Each number is 128 + 24 x the weight over its row's rms, rounded and kept within 0 to 255. Layers, rows and columns count from 0. Numbers have three digits each. The size before them is the row's rms in percent of the matrix's.

# layer 8 attention query, 128x128, rms 0.198, rows 20-28,52-60,84-92,116-123, columns 64-127
115:118132119194154152117120136139143118095141166104099085132090100111118162111134111116118170147132133119119129089152091103107147127067102127142133193124122116129158132141116164114109159107129122
112:126125109117172132139122108111129194138117153094123163157139153110140137141155094153174131134148133130064149060148120114146175150132132098142120117125132115135084161117135148114154107142108127
119:137150082163132151146128113115102108153112109113114108098102151081124120112139104116162129136116109150095130087158092142126154158125145129148116185156142126144147140170157134138129137097122146
121:139121087128150136135089096174108136142091106114132104101105118082149127111136127138106136148117118085102151136096103134092131133101071106129157179176108129166136144124082139119124139098124144
108:160092109131117128160099157142126121124132076123124125111118127134152124127124107111090058152157111138139123127128123105132134078124126138141158165139101143136170151161082174151180152095131149
088:149144129123106120156111144176132156098105125111124148118131091120142118124135091108035139124047173103140123129110135082159104119129083119155158124149115123101099130117128133128168176128145082
081:140146125142146126123124129136128172115126114126105155172152147140124123154124125109164116128126085102152153144137177106182159115160165113136134085088126154109085100161091105131118165124099091
095:127100123135118084163111113123117161135121109132133137142113162112148121111185126113124161148124109122099163099127101145138151103144045114156173161164113093126127121090146153123092132116130114
099:150173134108125109174131146102125128133098086154097130122102150122112122177116111129114103116141156152118111167113150097146130161175122174135124119128140148154110094148093134146107147096115159
107:101134113153168128120153144104140140132125145084129091069130109117110115113166081139139118126109162097131131100135088077123120145133145122120134164135130140127140106133107151131136128135131064
095:123146132133125136069110137140109108166151108130105136109106173175139119119121129167144131147132081165140127131135119121127098139063091116081170149150127129136115153146129097096109141132119158
094:154129096155108149143150097134081118133134139122178126095132124084129115116140097119152119158142173145144152087155110139079157123125140112153123122101127127131154178101150118153150115121128080
118:114134116132141143079115133144107141103166123152156157104129113095175142129148075149117108144121127074109146132117125132098140140138116118130068154154156092127162143127150142103103122103122134
115:118110139153151151079106102158143136142115139129128124127099085149132145139121111099121129106154171069142138122130109122142098139112170141181111129141150116136137156169149147087142082147136100
098:140176101139182141124132157104096128116154131107133144121141124112129121150103158129121128149127130180126122108120106103124089137128117112149117135145137126152167136177074145145140087100134115
087:152126133120134096076109125112115133131099133165146135143149118143171136097103141135124118092151076141125147133154174130146184146136117126104150131140119120180162144131159147138140136116114164
103:114113108115131106164099087110118139144106129143059163098157137140166126110135131103130132091121100138156161122127091147083106111135114129114124083183087111143121126108139139143149109140142129
111:149135164115169102121152126135148159120124097139142092127153119101107132173117130110096120078089140110109145177115146115213114119177118177087144164120138119158125118136124140132142110109100149
102:105119097112101142135154129139131116105102111072141121133092116118109148137135089095128174165119121088181129110126100078153119128095134132167112168156090145130149109170127115070115136104085121
106:130171166138112109094110106081117087119133126159111134114114115092226124147133138111126150110111123108095144143177120120131130110120092123125129129157082124129127111133156142102131072162159094
113:167105149130124173142085120129111099120139148118105133090133101163137141163159166125145135145168150160144142103120144125153141086107161138110078143139131119154132147140130174160144092111124121
107:152119152176170109101200104122123126112137132095136131136107113081086109122142113179147105093151116093098114086144149112130096136142146116133144116168126109145121136148152149120152146096121082
107:108140086112168133124148154084102142150124115133129146149115155143123117093124080122108123134138133067154140102136111086141086149157119144146151083134138129106115099134134132114134121131118100
111:107132117120140137141128113107123189099139123117119136121129147118096140129123174170118166113129138124135104116117168133122113133107111115174123164101104065148140139142114125163175119125085087
109:140141171143175113121107122109116171143151144141099132125155154117124162130129180159135137093180080122079093087128174132143141130142105098096132169101143102118117135101140136168113164107116153
107:101118138107096151133154064137085110153148129107130153119096099142138119119132124117123170158100114132146127142140103052099166103120174139142172147109132137139166141104165106112129129142102117
126:123136130135100145144086159147122102116156140123198129109114144107145114144160143148135135145089163151125125150104145134129100105151090173131131115119093123140141152085116158145120094098119121
052:117120087098116118166101122112156156135122109161132142125118132139116120149132157178113162141129133143129098141113147137103146137080147129106099150112163109119123102130143087143129073176106168
073:161142144133130139084179146136143126153150120159118105144120131130150145149096110080108088125166119120123118145139115139113165129089125112116093133119118115084121143117118138152114125114171111
068:139164075164137134170116133177069092126161165105133135085120130131131119122137137104151148148111113169131114082132093145098115118113152106128159122135148129155157139151105127142121124133146113
081:115131160117144125070144123083127133166131090155157127148137122180147151106127108153099111118159145110138170139113157112179119178125107151167103160131106108097131121163160127093112108138115123
085:100125143116133117099130126124139152122112122150197150130088146145142119110098142126136099122161135107174141175147099165112094143106151126162114151147100123139150128160105154142116100111127117
079:110133117102116163124121137113151127094107105144109138152118135116120138119123151119089156108141142119150125148135161117160155176187101088151127161123114109143108167202148140124138068099102137
085:151154095172133189115147095091131147170137151149143135146106138109110086148123147117164094100127114150105152111138133138134185117131122125111083137160113092157103123144144116129155120131144140
090:165111094152143134181137106137110127144097115114114146114162162160172127102152135118121151149117143112110152099116139108137117141104128094124120115156125135165083109109117106067145149161112098
# layer 8 attention key, 32x128, rms 0.172, rows 20-27, columns 64-127
104:116109139142133143152146141129117090125118078134182173133111126162107119156121108137099166129143128119164143155101145121105155102164135121140153122148169139099150153113119157120129133117094118
097:101118107141120149147171127130118108115128100120151135083125065142133134117112132123131100135136118135143153153148122140126126096135130104141111106146140170154177105141143161074173119138145091
112:130067121102078102134129130122116137146116124148136130162129120148158118174139146103090098148142117086175187131098099079122164101127135115150140086112160132140137162145112144136152126083135108
097:134142138153113121199148177156099117137104140106108150123134146134093137140134124127165124114125122161131110124114173152124156139135172131114162096136150131096163122168104122163150072122116089
084:095161158079136151178119139129128129105160091124126110114129143148143082094151155148108150126091118092166112129134121096104111136099127123163107146142128149093166129112126122156121126153161117
119:146102111084094085097069132166127134137111107128132140140114118142104094122138128113108126129147140117167175130111137117153127165162129101128156141119144134128138124129134153135111115113095156
109:135153147130112172181168157156159139151104162115120139145135165086128115072148102157139114140105126170130128144146141094079178098165148087160129105112137134142131114139133140144117119146130119
101:147124146123101125137118121140129133127094094152092133123134142122110107137127111134155086124172115146101105154106117131163146105107079127167155137150097119098119108108111130126143156100095113